Weights of a small transformer language model.
Size: 10 layers, 10 heads of 32 (5 for keys and values), vocabulary 13360, 19.9M parameters.
Each number is 128 + 24 x the weight over its row's rms, rounded and kept within 0 to 255. Layers, rows and columns count from 0. Numbers have three digits each. The size before them is the row's rms in percent of the matrix's.

# layer 7 MLP up, 1280x320, rms 0.143, rows 645-731, columns 240-319
093:142169120167164121131098164152169155091146108137068124150135163143106097125168126103132151096125164136099149103117190112133166145158124137126123162087130141127135107098123145118122128148128125160141169156122139166125134150146097099160160126
102:120138125110141109092173173135168111153108083136144109136102106109133137152111151101112151157119136154121136103148120085113120133108140148131057101137148156153100143141160153110100154139122132165077149131104129121128117139092133095118116107
097:137116150107079128144112117108088130085142149128094119147169125162124139142097134156163126102110147141141120122119087120081100137173097112150120086096155126117158108122136120135117131152152110127085134109149081141137128122116128145158172132
097:144116121101125122097143156158143139141085161105116170090101113147094126119148153081098082119135105138106120157147108130121122102141114075107150089126127143133090122152085173100135150085163120146137152118113129132098140172115117160097121114
096:141127163101116112138158145112102135097141130142149156147151104085139158137122139135097111112129153082138111119152132108107112154143134148112093132147136145109155121124145130081097115156123113077099124163115143118082180096132133155113118119
102:102116103147140128113097151146124175137085171087117098101094123168128108109109101097087122113110109113171115110111100117148172144160119151097160136116120123137085110164138174166127118111151126131130104093139137175164121148166110112153100093
103:121147122110196116154140163158150115104099120129180167161115125147123162131127137104107136156156143137109107102111132112103123067127128115094127127113182107129125126157093141163146096165096134153130154156190109101161148056083150113121108163
096:152123066157160132144139131124134087135165115143120130121116171118118109132097188150125145097137133126148113146129123098140170111138107106138131116113135121100106165129135135107105108186148137110114130088175139116105113150132174131082163137
109:107119168085187125141095137116177142136129129148176171140148121130130182096140084127109153099142133080123123138151154153141111105170131165057136150103093117132098122105150125125137162134125082112101110152123121082100140088143125099156139141
101:111118108123157124116107088109145106181151193126125093119108076123123126152134138141150138176132149136077122095121113176100129131137112099143117110111114141095127103102110164099131144140129123122131148146137134142106139139116133121143153103
097:124141102094139128154138136155142127121145128150176136120116121117101106138091099108131092135154150166125108082146127127128153182136135086165133136121177069095104136140104102109100127142120148108134136164166123122129154130150172136130150145
101:136154131124109174155119125079130113136153109107144108150120111106156111097114152109091173145145114120127085122105114120124109161123129170141120108160126094071119114155116098141143114160172127118127141133118146108086120127162104112126083153
098:131122122119081089122082141165121139110131186111132120107171159108143131087110116122132141094113142136169126162118102148128131134118137153109174133142129160163136123112112103124141131174084131173084156100152129121138136100125155156161129112
102:113114104128128129164087119118121095116118135100101092117131148128145150120136110112152114138082120120127130108128135095102096140113124108138139083111117152109198128128157126123133127124122121124130139118150182098145127103146111109148060134
095:096102140127115134115116145123100142147155141160068117140106112121141107144113134113152125169071108110108085159126209117132153134177126173122094123161154105110163092117144082148169138103127162101140109160129151118088119124179147108114158147
098:129124113108109160155180134117152137120135184101139122192108168139147119123096147092130163146114133113151093102142158155108126168139144131123191118069130105148116092145124133165092135133114131081137138107127140108160140136125149114146090095
093:158156159138135157129122149111120128152158089100158136118133154101114114098121108099075159144136108105125148141135126141067099093115163160103136094131145086134155093100109093154167115132128166176068146133134150129113137134101159118103117137
101:148139158103165115154136142098107163156100180132127084131106134138154170115142121108155080120123150092150132131118125127151155118114143152145125172162147172129141133109129141164161148079128113092122129129145131083133126132073135149131129130
097:147110128164133115181133143103146112098148142161103092167110153168141121175107105106128147118155089120122157071178131144113151185105129169115111152159116108096108127145100112126143129099114110116151103075113138154108125128146109108144147138
105:124167116109131108127112086146111124099128140119147145110132117159141140149137129175156142110140118142135117134145159171114080117168137138136120121120085138128150116095134125108101180134129157112121150140113116184141165140147136144165133139
094:114150150107151103181121108150108124153127142105137094151127102103123168185106129117132213115105143128160053105083131121153156110161079139135119124117104170119114098129171138132104105151124122161104168098156125097124138145119112129130109107
099:123133115076117133135127140137161135187159155109093112137173147080108128098100105184117117088119169123119153111125154130102104113128160167151114136127135109145145132174159130136097114130127118148120147099130167122204145133142097105156136112
100:116173138190075127126081116125150129134101149121135143131114149151099107150165153132114160083153104110171129123128114120142097139084171133115129084116115117108078122103172154087136144122161168081133094109135114119153137127147153122159132170
133:107147167122123138191123152181125099147175154143122077128135129114123159122091123116088138130093138136175122123100133119088143127149113108077139101111130092124126086171110147159130097134125092144127098124138144121117112115120141138154150099
094:141143097136128082158096162148126123110178127112089144088111156113119137121150129140133146134118127092107122171116146145142126114113170109136096104117129124111157127114133141178115132175136114164130127135104157161119121115136136096146103101
091:154105130129119120089139127119156126128135155111150155139073121155137153130121088113102152130134159126166089120150115100142145137090101120097168132084116144156133093167178164096111108141159107093097081115126103147123166149161115134153165141
107:095110146124152126151127116078148083160115120159152154196095138158120131149119134130125144110118137131164147184133106113133139131124118123105146086184132099130130122151150151091121131093110112106093129114134096147165121147166122094134117161
101:142127110108115115125122144160117145115105123139147147133124114126120125145099131155152156134108136095131133145133146166139138126149106132105079097138153170143130150168157091091116130132101132134147200139156075155126171119127179128119171111
099:136117142146138158055155133090105134130127105108129097106070179127133093112099117109119126156159100127138102132090104157145176128141054130148104130155135116122123146107089150119121148136116148140144139122107155153118140163122143179151126151
104:119128154084143179165182153089154071162088130136155115186121133114166122082113103125134108121100147106175173174119165135129174130159075135146142188119126114116114153170181151151115115122165124092113136124110111118103121158132082125160122146
093:132133160148136138132169166143173117139124142147139146135109154165145104143131103120121170126147112110111133094122096159082131148120113112120145085141126133121154151112138162103101116139147101116133162151136116164067151111082154118167110083
105:116128087098124133090133086117142129133111123112120153134109147128120143120122130113120101123138077137137075128157127120139114112120101127119119119154106108130119127143131122105147119121151158054112088182115116109165151133124142112140120107
096:127116117119129122127132127085137182150097109106056161182122110134125145099168146126113143174130137121182091159121134175113108150117132158131093129145110085094131094144132108111126105144153193133111143153096132125120160121146150114122187098
091:091136128123135162129149141156132109115138162145101134178134177082109127144122086119109110123132104134096069093112055140129144107161122139082141114147142083120074129121093105072170041135137078127133130140155184127139122076130144170119156123
096:166115143107152126162130107122141155103111115170115114173135143160133110126110139142135134117132118123116152124145116090124120074092193154118113137148132107139179108100109112155146122124198158143110136131112123137100120110118167121124121139
114:147081136074080127120129098141149097123106142119098108100097138137094135130066114170134166182113162127096117131122153124081149126125139093181127170150171170164152146108113119107139080131109113096091161155120148134160127166120082131148111104
103:109099146121112140129116149085126166084125183104136137120086159133139151135084144130107157117140153132134098142107113105115080089150191108162129131129125162152158123157092096145086132093118132086167135165105127132154118089152144128133125084
110:113165163177137123165144140108084084120145158108138069123129132126158142147113140143156139174139125105100134124126137112096170167131124149137170063142138074075117113190141130135132103139110131128166131142151143114120120120123111146112121156
099:138135100165178138157138137149082092120131124157120092168117123143172113114142145104111091093153106112135104115109148129161118161094087131160139105131117142110137124105070142093097110170083124120130129130140082105125113147155152150115159185
103:116117148139155154099131125144095131131172150160099087113128096158139126109115180151093147115160105144112120165121136102114119158138114124139127129138132118119132167113119175117147138146115121094113093086132182137148099106164123128172131085
100:111183113130093145145144146117176117100106112096144073108128136111112109130136093147170139092150110110163131159108154180110117122096134131123138157133113094099152113117153091150120132141123089119108108114131114124099141088112107105129145142
097:088143162143090148161123129167158128116151138144121178129153117126189135117104137136112110104147123119112196140088154158101123131154133141156047115118140157113100154093113131085094111164125081084095110087125109158091136158089127140130159146
101:152129160150135127156159153158126172124144087162136158101116110145158179139121121117100144110120159145160132151082118152114119142146146118089137099149084124122140123098173161125128111138164155143098154117105131120104134128117139180146160148
108:146111127157152119083200149120142094155149140097106152105170129148107115119132157096119155112117112131099156183173104136138119140145122091113120146084170154093113148185131111111130114141111091127131106120150176143106149078154128130158116113
099:124170141150151136132146169134107148108082164150137100104119124111090164113121119150135099139132148140139115106110109142135085116139100118116126114107161140141116120116137136120162119086118100123086126134112164159113109084129105132143125141
100:176120133111146133078142158115141135148067080129149130119136140136118125126146159104135131153111095130139102122120104105149107164134156103133122165162141151104100126121145116160106132126134132096080132110169128186121129137176120119128142104
104:143131169166105120129128152094145146160100122116151169136130139115154164133150140113126128122116102179080149151087139117140142183136125098106167156106139101137123115149140110125133163103149123150175128103118137139099114119150132161116162086
094:152139127119109130130107161142139139141148155150110147196135170149161099102116110118109089123143131157133104106151104139116131138125143076139136136150160112105147139144113146119130132114138131148142149160117149155131137153156127138148118153
099:126173136108123146151120115118110119146161141186076106145110164097124135157122109134157120113187132084138115149141147144156150157119115116126147106138110137113127150150156107112160113084132109107122107134143147142135130115122095089113131103
095:125141130133114152145132191134192133164160110123129084121147100092095123116135105116132119149124155140146143129144139160102134146125177159156075119174086088114157162107116165175128174135100100137105135130126122132105085158153118166118124134
103:101108119139111168087113192187101113156132158098137125130103094157175137142117098120096069169108154136106118139145104171097135143105146152105097118170163134120132131158119105126129139133128157084116184130071136134118112173140122111161170069
097:161142132180126085114122070118123117080114141125139174190144121117158130057171096124116143092112117176134138127159130127133105152151104103147118131146128074135153105098146086151125155087148144133129162161083097128115125120137120104134102126
099:127110101137159122119143140103134139108124094130087166107176100140115119078131107095100097116133147143165144169142110135120125085123107099117121129132165139147128124108137162126153125170154120125116133111159174171125125099106094099156118158
106:072143135083117165140111136137125108107129104160136160117122106111160166144056118114127073151134113126143143147173091080110126093164109159137128096100103143134127091140098091108089083108132130095119163127140178133190138163147127093167145155
096:084117124160140130119097132105122137136156105184084085109101138130165118098167110118137151112117162115117131128118151150094118123147163147166113127130100112115111090158084160098163143101095123114096118122128118161115145108150167148160148128
087:169137110116180096114145125147146102105101139154126142158166124114066113087133097119137098099151169124115113118103146136092125125136136111121154115126148101109109178110147121103115103148135130087127129106099126147171094104139126103109081132
092:096127135116114088089123137156125135109129129136129152150141146130145130144131159134120143155111138132124133154128128117126091127107103118125131139129121155148115121116080120098141096164128164042111108122151148127100153129144163158124108123
100:075141130131073154117146161149159074109139117168078085104105098138159131135097152115157146146120117102142125078095171124064115124086107116143123133080175110142123148163131129122097131140082110137102132150145159103139127122141109144099080157
102:105145119153129128157110162116119146122129114128152117170034072137133109148102082093172123178146127172167106123070092112125139137151136144160127089170096124125110130113099110151142116137095100115115158139168118125189131104157155098172079123
114:159089143146089086132096128071137139149089128129139110121167138119158103104080156072124129186121115146125121116153145106092179165133121118157128132126116091127145090134151145108127120129172129121119112108131113122144146123136122129170134149
102:135101135135075106096144190145130125165127111135092143121116131115100106112175116116139135089089115107091153083120130120151140139088165169107081130141164074170136083123118125110129131143127087125147172160112117113125096098124114121132148144
099:147149093106105107111125144116133104145082150111161123145089121146166135122096133139151123079132125109137159088120073136149097120137158169116141137108117159167136131154140099116094098105099139133105134146151103143113122105143136107094141148
103:106125136106090127113154085141154122142126172134143084096125107121114150105133131098095154146160124058155098120138163137140123108096089108122131171143109150175128151128055100071135146133165162103111127131155116120112141111143077153139104123
098:079121157094131096140099113103126138118168132150123101105088136109116117112101096142085097097095163149104151157143132076121087097143095177164113109136128112126125111160109110133137117142159100151166094126156140092121115124131096125099155116
097:120113133114151113143139146184127154171124123136143113131128134143142102108094131164127116125163131191106141126124104119140130135164096152156139143110160055117126172123136153094162140123129120114143126177138125139123157128154102171090131100
095:144140090116139112128111135148136082091082120100119178122129121128162102111083125096164144144167155142118128132151128122151123089165123101157128128189108106121130114111134123153127086105135104086099113146138153151122159126135197111121108111
093:169137159149136131109119131093181092122143094118153148130139100189097114142106092127151133125131145158122074110082148139108095121114120155113142130123136152155104106151098141147105099130131143147103126135149155122175147082165084124137152133
107:115173095139148089111185126114131140117127105159087112156181112095133140096092084148120107108137117129127171136164159170124120154163114152157097118129120146162160102128151126122148145143172112137131135149141141132102115153119095098130074109
200:151089145175122154144098136131145160131119137094117132178135116104082082147109137157144167125123143150095117137133148113079117132098107128102090143130168128138109119095123138145108133135149119129090116143132112109137101135086120111168114121
095:130150123134126129138128108089148138114055121113102145146127141114095094134089087113109167144137085135123142132158121153088106107109176157119094152146094124108117143105152137164135136101150164107118150117135164126119131176181115150131124152
091:132124129152132150110123142121149137146139143127158094105124152107119159104129125122123170090157171120109178158120117181116118166162131106148149135151146131119117125118078108109136142144155159113142131155113145130142119112156154124076098136
099:176169149189138140135135174133128127144136097114099149106138123088105117086147083102115127153115150126156109127145158150125126156106092123120138086132120153078104133143101134123121092114113143106127126097117150101134161103155094123164112142
093:104109129104127105156113123164111183135075078116113145129141099107119123121129129103068126163054132135090111167087108162130110095110135225146138131132139083071108142125135093128162124100165180118091132167114172160127167143092147185161077131
099:103131120126154151139150098083139161117125122151110161112097171148099113123132139126126110100142094115144177150154122181140139167060127152121142141136115104140082098108124148135154146158139158107144150147142135089143134147084171122130112172
099:157127150131111121185104095114125156135107106154138115142093090137170179100124154100163137118104132168160106143134114161127152118118138131102113137161133104140131104126140119102128117175097183108170201136149139128103153176122117139119143121
100:138099129101139132177118140141103127113068152097109138131127133172151120103107129133135091148134109114150107168126105121139129131085161125118101096145110101132145147139064154144156107114164104085086147144115160110098202114099128172113149114
094:197137120129092134126106170149122130144203109134122105110121120100147137140105133098140148104108146084150119130132115111142107133110110129133132149119111169118146146186126112140132137115189099143082123112108159189127154134171074130126123182
099:109128145113157136140134147146123113089145133112102122117139134074145141123112165140156168158161122122112117108130155102116143143131199110100129120157133068129145118084065130153138126136145136112157100123154061117109116158129104145131146150
097:131092122114110107172078159117178138151115121150139135166140112109132139091108134124103107142135133109174136165098114130114139100090113099081163120140095162134190102144104122110114135120085114153090122144144110104109127141089119113151113143
101:121101106125133125150125093114123159122107088124111125142073140108165202091104140113137132131117106146162160127162121111139144100099161133131137161115119176156119114140131139134125161141163121127106121130161081093100074150161108149119164151
104:129149140106120115088085143134088120141168129096140113087130128135135154142117122093115114113122136129106116154135129135144132100163123134119135106137151117133103146114145140144118101120110118127149175095172092163130115130153130131137147183
103:114134114100128102086118144157170146114160132145082159146146103122148118127146136134130123158126112118118113185145111095165149079145126173169150086092093105097105119132134149138094129159148153158096126138139134148141189136120134095097146151
098:163156044107095120121121204132131134102102130172147103137142166132117160112155115140159135126145107125132123097117121152126129141115140126140138088141104105127167103099161112126129132112147122132103118140089161150164087104117114112160121123
096:127129128103154069071110099180107138119163115178145138098087162153139111116135113181154128104085127109118160089117138130150160112156119141132145069113145089135116095128159119098125102110139123159135176125113118179137093095143127140145153144
094:181130103169116130150114079121091114140127075140171118080101109097116116141084109135094169125162110135157112132137128080122138075128130103127142124089169124156169148124154117104119148135104100098112126127101168125105141138110110167124085109
099:146066090134120123118105130087086123129149145139108101129151144126093185132116167108146125113104075094095126142132117125151128148103132090133144123098153174118134120129141091092130090201154155116144154119115196107132135149160125125152106094
096:114138139093134125117115172173114129148110087162157102184137174148098097085119119112109119123142136094090150087125130087119116106115119147134138128165131155124139131179142114117078126166147133153105150160161098131120136136104151139129130139
# layer 7 MLP down (transposed), 1280x320, rms 0.156, rows 645-730, columns 240-319
102:155116153157079133132129130137046119126111167113132146131124141069124170121087102128160093111135131141103154105097135117118102178142173113150144101175100132133134131141093116132101124124161141144132137115186086115120121116111147112120162113
093:107131151150082152120107118124115169069150143119123164111142163137131084119129122162122117145132102149119109163088128147137143127152118132132189135120103107129161135091092123118083088112146122114169106117143124143126142131173132159095164171
095:115108111115127133168156116132106139177111118166120150157122105147111114097132124087126179112147081130134124145141112128141127117114132115127112100140127105147102152121117146132125141121141145142152079105117111132153101111160119107116125115
105:113161110109121144129127127135145127092102117125146104157127124143117101179154156131142154115120127096111184153144097113111130150136123090119085136115144132129170154111172141097152130124131175146119114178140155109120156139116149133108120150
094:138090112102144157134139132115113131148101099120114145089128115143115128114153074160140130150118125146140108149134143087147127145112135127113134163150095131103126122150150139145192107124087123116127123123116082132141106106127128118172159071
103:092113113108117170174112124144113118111139124118104117119146113105135129117143116068110158179171105138133109132186085165109103121112134125143158169136141139112116139099104118175120157124146136120141166148127132140057146116124148123135156109
100:152161096150086171129144105101127116112165113100118175139089165095135134155128133136151114159185158166091132112127122166153141170099144116099196153179143163146114095172152157080120126151096066127144107107119104101134148121089145107158143113
099:097132117105155128121156099105127118107166123094118119133123142140109128082099091124155164164185124145159100108159090113091183149145148165120178149158090140131108123125112102129117132129148140109134144123121138137117131135117108141157153119
108:110098130130158101162095099100119124070164137151101097122092140117089130116139093145142122117118083113143121147136116146133143128102117158131102108157149135170147134119135124132141113108109162140133114179094113127148105153136085120095131130
100:136059117135090134173117124160106163157125122093118170089126066135115123140140117202135168088139125139140155172137144096140133121130119161132132134146124143129128156114174184131126134118115122138118130122152120129133141128197166113156121109
102:156091170146102154141109132137095157137102147169119134088148116140128122136157128122120122106106106143112116162139118115093088144128140158172161148102171111103160142156123141153118119129158115116124135090158101121176120129158126105134179136
107:162124116128134135158139107102119117148104172106133115118148087136104162108116156160137142103190134131122149108103136132115112113126121110149139132126124080101132111097111133098128151116126114118152105092071147150142137128153154131130130134
099:143114099123124090143128125110123126111131103146144124125139158120162139099110111118122112161105144097120144128141112160175154145150125124138094112150129164140122091110122163135089141148136102103100142100107101145133151110122155148145147112
097:139131197156118119127086116124159175104095177120090135145120091142143165102126116123141123119117156139118118097124103112162108154129061113105083112127105123175079102112102161104137156118124109101143139141102140114152158111150103140116098106
090:139126150167149126117132179106146153114147123141145176107137116173116115128138125114136093127160152166147189177089093118132107160155121085112148144130085128117118123137125118116095110136131108149097188121132116116124150108145139127113147128
095:159140117152129096076140146142130106117146128115115110140085139108118106109183160098157133145123132136146134146112113122129148104130071129153096147182080144135113079144116120164097096169135129126149189121151112138142158164122167131132172120
106:167147156169165161138130160129128121154143127109164136106125134142148135090117068097092162124110136132147181103138107116145133119129137129107128121130123075159116111106106130163142134129120136150123106103138144107112152159100124096076145131
097:143119128120120123091078088138140165112105121084091111152108133127107120143124130156135118130160155086083104143096138144139106148120157137107067130116144129162167158113138116095152088138086141131154142107146101163113111102142159138099134095
100:168151121119094093134120139133067105154122126097111149152138142164081098115137117139103135133109164136091130132107140065141133102154111135149151112092167088148097124138118118118097152158102108183138141137158101075140118162173140136131104118
099:076161135121132109116121115135088147154131110134092131132134152140090146155139145185084125133166154125145156143131146117114109127153105160092137117145132134129108139139156123143127093133181126109129144108070096098105114130162142106121154188
090:129156134131079135082101160143097146091120137147114113130149171109086139133137090157189119111118155117108151161109142117162123128132123150124129079161157123160121161106130141147103101092143105093149136114153130186134148122106143161148152110
096:106161122149130119098137110127109138154123135107112164130119179128142110155137115124128119139116139144139113077129132176112130104129117127090116150157103168076138144159134132134102145113147132139155158145120109106138152215176139125146144145
090:139107100113133128136148127138101103119115128148134138087104111157147140110134074109130111178153174150135173108113110096107137090135160153147180148122120149130122150152141113174124119125120135152144108143136136100123161165130160104101154103
100:126134179117120148142142141145144096124185169151128114120143137100128157141122132133108110110093159117158102087137108159076107110148123087104145130065139137135126128150099110149127177151130132167113135114120137131124087109103139098129138107
092:153111112154146172111119114096151101131152130135141114135116137123107134098116126141129135139161134157115144134100115093098116131152162113137112155161154111149133135129131092134191083136113141122129122131115124120127100098135112121179120168
093:101100127122100116165114130117092167113130103148094115108114150095160107127131158122140089140137111126086161153135089139082130134156119138156104121150154124074088145136107161115180107118144166120205146107147138158138097079141134119156137136
104:115116167137088164132115103145139117089143112158104118103117077129167139150146129141131117113112116131144190106083078111154103122152101126159103098117176124138146139099115127128100138111134129089157127160139112157130144099146144109169107195
101:108149153114128121157104112080170138113087122134141166152192121129151132124145173155117088138101162141118137144169124133092132159155187103118151154114116100168120120135138086091142145138112181106129159110138178122120123154122164145120161135
104:114162152128097140108147138117126135136125137113093103106143161126123130050134143127105137121107115106103144138118130115126113122144162147138141125145110122100111098106149135105148122107095117146161126112152162146137127173131139129110138139
098:147181110105112127123146088097145097136133129138097103124107116075086153163111102097116099141133128143126113115133121168145131140125119100119123161153145086139110120109139135145148144099166139141126130088129120131138099183111108152112134131
096:120121129141145151144109111128099192141162145125103144078166132074122147106118144122136126110098127136096132142131145064169091119122107111114138155100130102154117154123158128075121130132113136177129146098118131128121097100142130132114098142
102:095172168116144168136118127126105114115154077127169120177114125162113119130150110118096108115117109087141145151158126104156164115120131096132104146105142143133125121102132138118132125110119141133151125113141121105123114141116106116132131119
089:118129085119124098146112126125143108158138161143120170170140128082094133121108081133130123134129118088178121120164155118114133141074164156095113110151161137126147144128108171146132103150116117133173154137089132101150137109066110095128169144
089:138191153119184158178096135179116126128106138135131137150150136131086113150145169154108175169158131139124132201168199082125121135142134117108108096116138130169098162150157117131151167113121126136122139135147090097154128145132125145159139119
091:153125130128119120130122139136098114129154141132147167093119136113142154134140101133172116138127164091137161138122137167174049145138166092135134110144083136133114144166151105148164122127092129113144142150124159101123128150130104126148101176
113:156094132117104133121110121129165105129114122138131138107117089154167119122129063141107096108097127127150118090164119125195069162080153120146112175128159139149128158149131123119144152100107113120137106134130154129140131136172131153130143089
096:113118097139152063149119129168133098161124145146149110117120112105177122109143175173130124091167111106110132126134116115123134140092133124136135121124101154158097158148114143108133154092178121151097118143157078110100086136095104117127115156
111:080173173130132141123136111085132130142123173138107132137151112160123151125121129095100129141141140112088109081113128071096159082191105144113124110110136094086155133134136119162099111116128113134156117100111165142123148123114139163108125100
101:113204138080155148110132108099147135091114118082156084144107125134132110129123161113145157136136091142171105129101096118142124135121090154124097122108116130145137146140101152167158138097117138148156110138119113104087147124177127114075138146
107:072113088108217078142106116143155132101138146179147130134132130166148084121154141177096096136143100167134150152097121151106150088095139124095131115125145121159172145130126167124118150150113151140132118106144131106070142137142145099108156167
104:138129105140131138157158143108154174101158152150099142138112123101123132127149134152129084151113100108120138122147137116127173167123089151112121147112093133116148130142197128107140130092094126135126105107111158153117120143103127135129210152
105:146136170181138108140115129146119116097098105171120135137144140139129154141148141137112127084101155124120109119145111124138111161124109099116152140131099142080139125135066085131125122138110120145126129111115073122134132132127096132154116114
090:119125125149120179135170165112137109122145160133127113117093168183124151131127121154132126152139118109137159137120141116128115109098153117122109122105108142104150108115115130139115115111165140135166092118157090145093133127114155108159128128
098:113113121166106165085161119150104103132132144148095116115086080124142114119108120113111117120113112093108123105128118132108147100136117184125151141084092140158110094136152143129068131161133091142141098131124134064128126158124124116155152135
087:121129172147139116132124126117123153076135142122144129152117101154146142119112117113104130080169123117079179107144127095131142154096119118123123097141127144121155138147144137133130149140148115142126116169142086089116140144144169138127101122
101:153086146122043161103107124123137139150176118168089120126113139089080136144128159120160152123149139151108128107176142164132102146135165090145147141118098098129121141160152128099148194100129154126149138084130117112136112173098106140115127120
101:121152117156095142167118121087115111160109105118146099143104103096108132121142110110146134118149111131103112129104123159089136154153148127154089133146140141097116161086134162137143176145129112139160131153080143107119107163146150102117139159
091:134121118162142112143154080089137146142159170123075117123155119105105126114119134099142105155146097078115126130116131080137167129148148132132120109119143138160120122102125133106138147133159082149145148180112158067139123104135112182119156170
101:132145144098168154108103134110108103130119156095138125145095128127104145160160113143115136084151117148183142125124197114092154158145127085101136144107134119083158161131104148143113139143149190123148150130119121142123162138137144133140138162
091:144127121142078130106135111141088138158130169079125119099131157137170110129132122157143161132128124129109147136111142050146096121170134152133113101103169170124113116133087121085119109126123123081175137152142176148118111088102120108124137102
099:095125114136143119104126136132111155105132135127111123118107126156162120109131090108108100142105116113086117146158147116138139149092137152106152102143116151110154128114109052113177123124141154106110101082142129106154065135175113143130157111
100:113099087106094128145115147119109128135133118123149140111114135143136145154146117138145065132151121096143126180124073139148144101095178153107108130108097168149106143071073124136160160082108079138139080099134143107141170137108124185120147143
089:146201108126171085119115149091105128097144111098135084192120082118116147162132119117120117176154145130143133117128091112126113123149142102147086101125128113138118135197119138069099146108126131165131076123109085111144131166125133125175096090
104:123118175087129108090185122122153106131126105172149133119114121107130113088118140136124121130108142133136116151125094133090100126143095122109133152126043107159106090144115111110087123119112157113109112117150160150119122093134154141129118129
109:098138079098093112144107170149115116132120125103150141115118145131137129131150109082147136120113146135108111166118109118143157100137110150128078104124130125082142124155133148122122098133153130115095132176141128106125110135140089094138154112
093:151143122086149152142182190088126112163141123127101114152112135131127114142132159113099158154115114130133157149124153161124134125108132126129105131084125147110129134130100151092121149116148098135136148152126114162126180164124152155129123109
097:081141132108112140139098160159095109091133144111150110150145078080162162149118116135143211144118137132112107113155138100158147130098135118137143070081118128095107114164092106143139112104127152124142160112140128178106113112150114151126119128
095:167109115141151156163085099158129164132089132104159118134097146115060168108103168128144131155144101131138144107155149114174161182116159144157103121130144141104101115142106097122096110104164131095147127091139134156096150126163160142126140140
105:145144158153109093068111142124154137122093136165117148133145072150141165128102140125168097174115148141144107115099134121123130116125161140115159137139096114138129124167115144127147123142112136155105116160108140134144120120120132118119125091
107:099105165134166140123129078078110116156162094137133142140075102124116114105121174106113121072139150089140140114129112079122170102110132146092138108090086127145153102130102135156117077129109122153086090125157140107108117125180170160072175127
098:172105133091148124184126098157122105116132106080143118141136121149115146087120144106101101060161145110115118150134165159145136126169117104080143172092118214108146138114164133147121167121152110117150113103114135103136121146152144158162129114
097:110122154125119113170152155151156177133149137135116098081126118185132140112149125127125122082095152133122112103138134124161122110098142121138122160131102127144201118080118137119139166120110114150140101153120117159075116124159136118103132127
116:138133127120119146096153152140145129120087166107140104104130108138100066136101099101130103122117124122105113141170144154155140125109059137164138103093079162159112156136103127074105176136141105133098149107159142089126166156165116122133142104
090:078099114146141131157132138163103133135156116120119140094163146099109157113103144145143132138161143114167167158104093080133138120105153130134127121164184094116144117134108140113141107113142147098123141141141127145146111157125147173106093121
090:140137091110135105122107141071143102128141137125118148073145135124100109125095105109144133137092140070152132135113136142130121131112189116077119105123117153112136099117164152119134145122143108126095165135094108096144123134104129135170120145
100:128135079128162093129135121112174163146136163143107112139100126067144097084146121167115110164123081078115139102096114138168105129110131134146124128093106133130112166123125176102197135090134083119117098108132119150115146086125150091138152180
101:127137098105132141152136129122120153164110156145134087140115142074121151095127153129117111104114090120142184171146125076137150139150138138184108144132157110123148146104166113148161127126118147138173122120134103120076131125122118150155124147
096:133132145179113130113134154131114126129155114185120144160136110140172106129097121114163138168167121139129102102116126123088118135136119121119167089120138143114129110156112147167134077168121110087119124188086116156146107127147111161146079068
099:135103149163106156122121159153163154143135131096133108205132110081118102142127150136134158133112130140132141143166146107104099157111082111073068145123127150125125130088119140167128098141157137132106124132148119133134088140100163108166132137
095:114114147110147078149133094100131077119118083102105166159109124125118145157127128173116127157151160126097138115121159087126114137076120145146092142132135144125134148150184135120102127130128103142160104088118120118101119119141143124163104146
103:108090107157143115103097113135142160110158116149143107140126134169115097179129087124109114114058109143138084150157142104111156116106153115143102128136068126121125085141111136132137149104147092152124156086143118124139109159095141119157139129
092:111128142132141111105140105105100120112116160099129123116098151117156150101165158105118127137094132087148187157083151127136178121137145153145119152133117148112161172140112126099096132091127141142157110098131167159152120133110122126121140148
111:112124131117111119119126130142095131092122117112111132106094076170105133102133112142054126102090153141108120168114076173138144112144116162103138122123175136110123135137118096103169117115171139153114102132092167153136183151102112178124094104
105:121122134141110130139103119171112116142090135097138110137157128138141134110097119138107104103127116122157114109145166130105051168147121148127079130143101176120165129118110142136159123141175119133121126135158113083112106172184127086091116147
095:121172151119102115117157139130107148145150127127131181168188130125103129168152148126131150120132104094123070142144124182140124099142178120108108137081125122122107098159116075146134146152134161109084160131130152109127137090147125155130110166
095:129124152157108146089154115154115152119179096111150075142137100130058116114141110126131121135067103118108159131123130160107127127136125125137129146134140108154097150091129121111119123093113130116094104142143126118144108101168130171120108139
097:138127131089161116094143146120095154097109150069138136143186104142124103126145170153143124165134137140116178156130134101138082105134106156082104114139124081150103111152162173178097123149117120113116121150094167121098118139134135098150087137
099:131147146095145122139131064107155163124140118132129110141111109079088116117131137114107138134078087118123127135137110149120153151159168128141131127115086173103120164092160131086125144132116137120124135127099127080126091115106130130134112139
096:107171141124119133106144131117176136167126103134129111165128132101121102161068108076119149136141119114092145156126152097092160103138144121129084140134146146124114104103130121078096128094094137093128109126138095136142104139151163104108117172
103:116130140120143170120102114113090105148151110132153143134139107126107149156105145148114132113169159124138138120135165119108152138133151147059160127135132161105142112111091161182120106113151124111116114130109172115142138118096074148079155125
104:165069106129120126100132151160145134138144132141097119116099126124166071178126086144203090161157120121140120129130144131179119153118128112138133099167158102097102136114131137108170123150111128122096106133100164067139115117126141110130186167
096:091139153160119116098111124091192142109128128103113142169120098128112107105119147138130134098117109137148137095113161104141138101169131160147123097108135082113138149137108173129151123145173105140136085125154113082142130192126145112124110156
104:134161105132123131166115149142135196127133143109116127161114148128124171146096105141088108119104108123146142084113130093148096136186118128147096119151138133133091110119140201122129172141098134087166103108173119121108133129120162089112094122
092:136112182139102117149158123126177124115109120097103181146134130135160160115134105095130131149135086111137103072101120136137162166151108104150063164151144139147145130174112130109143164167167134123093118123141127109116152126129102134146096109
096:111101135118164136154132100125091146075120160105139184135132124173106134128125131118130114157129120119174135169121149137133101139104116104076080138135115148175123178111166160169160134104108114084136124114181090159134131122113123113121145128
098:175139109121115125120125122107142088128125143157107175103131073118126143113077087115148128118068109156121132117103120104119140159148110119153148091149144143149145140121116128163094097084171109156164117169129126121090116145154132109139142147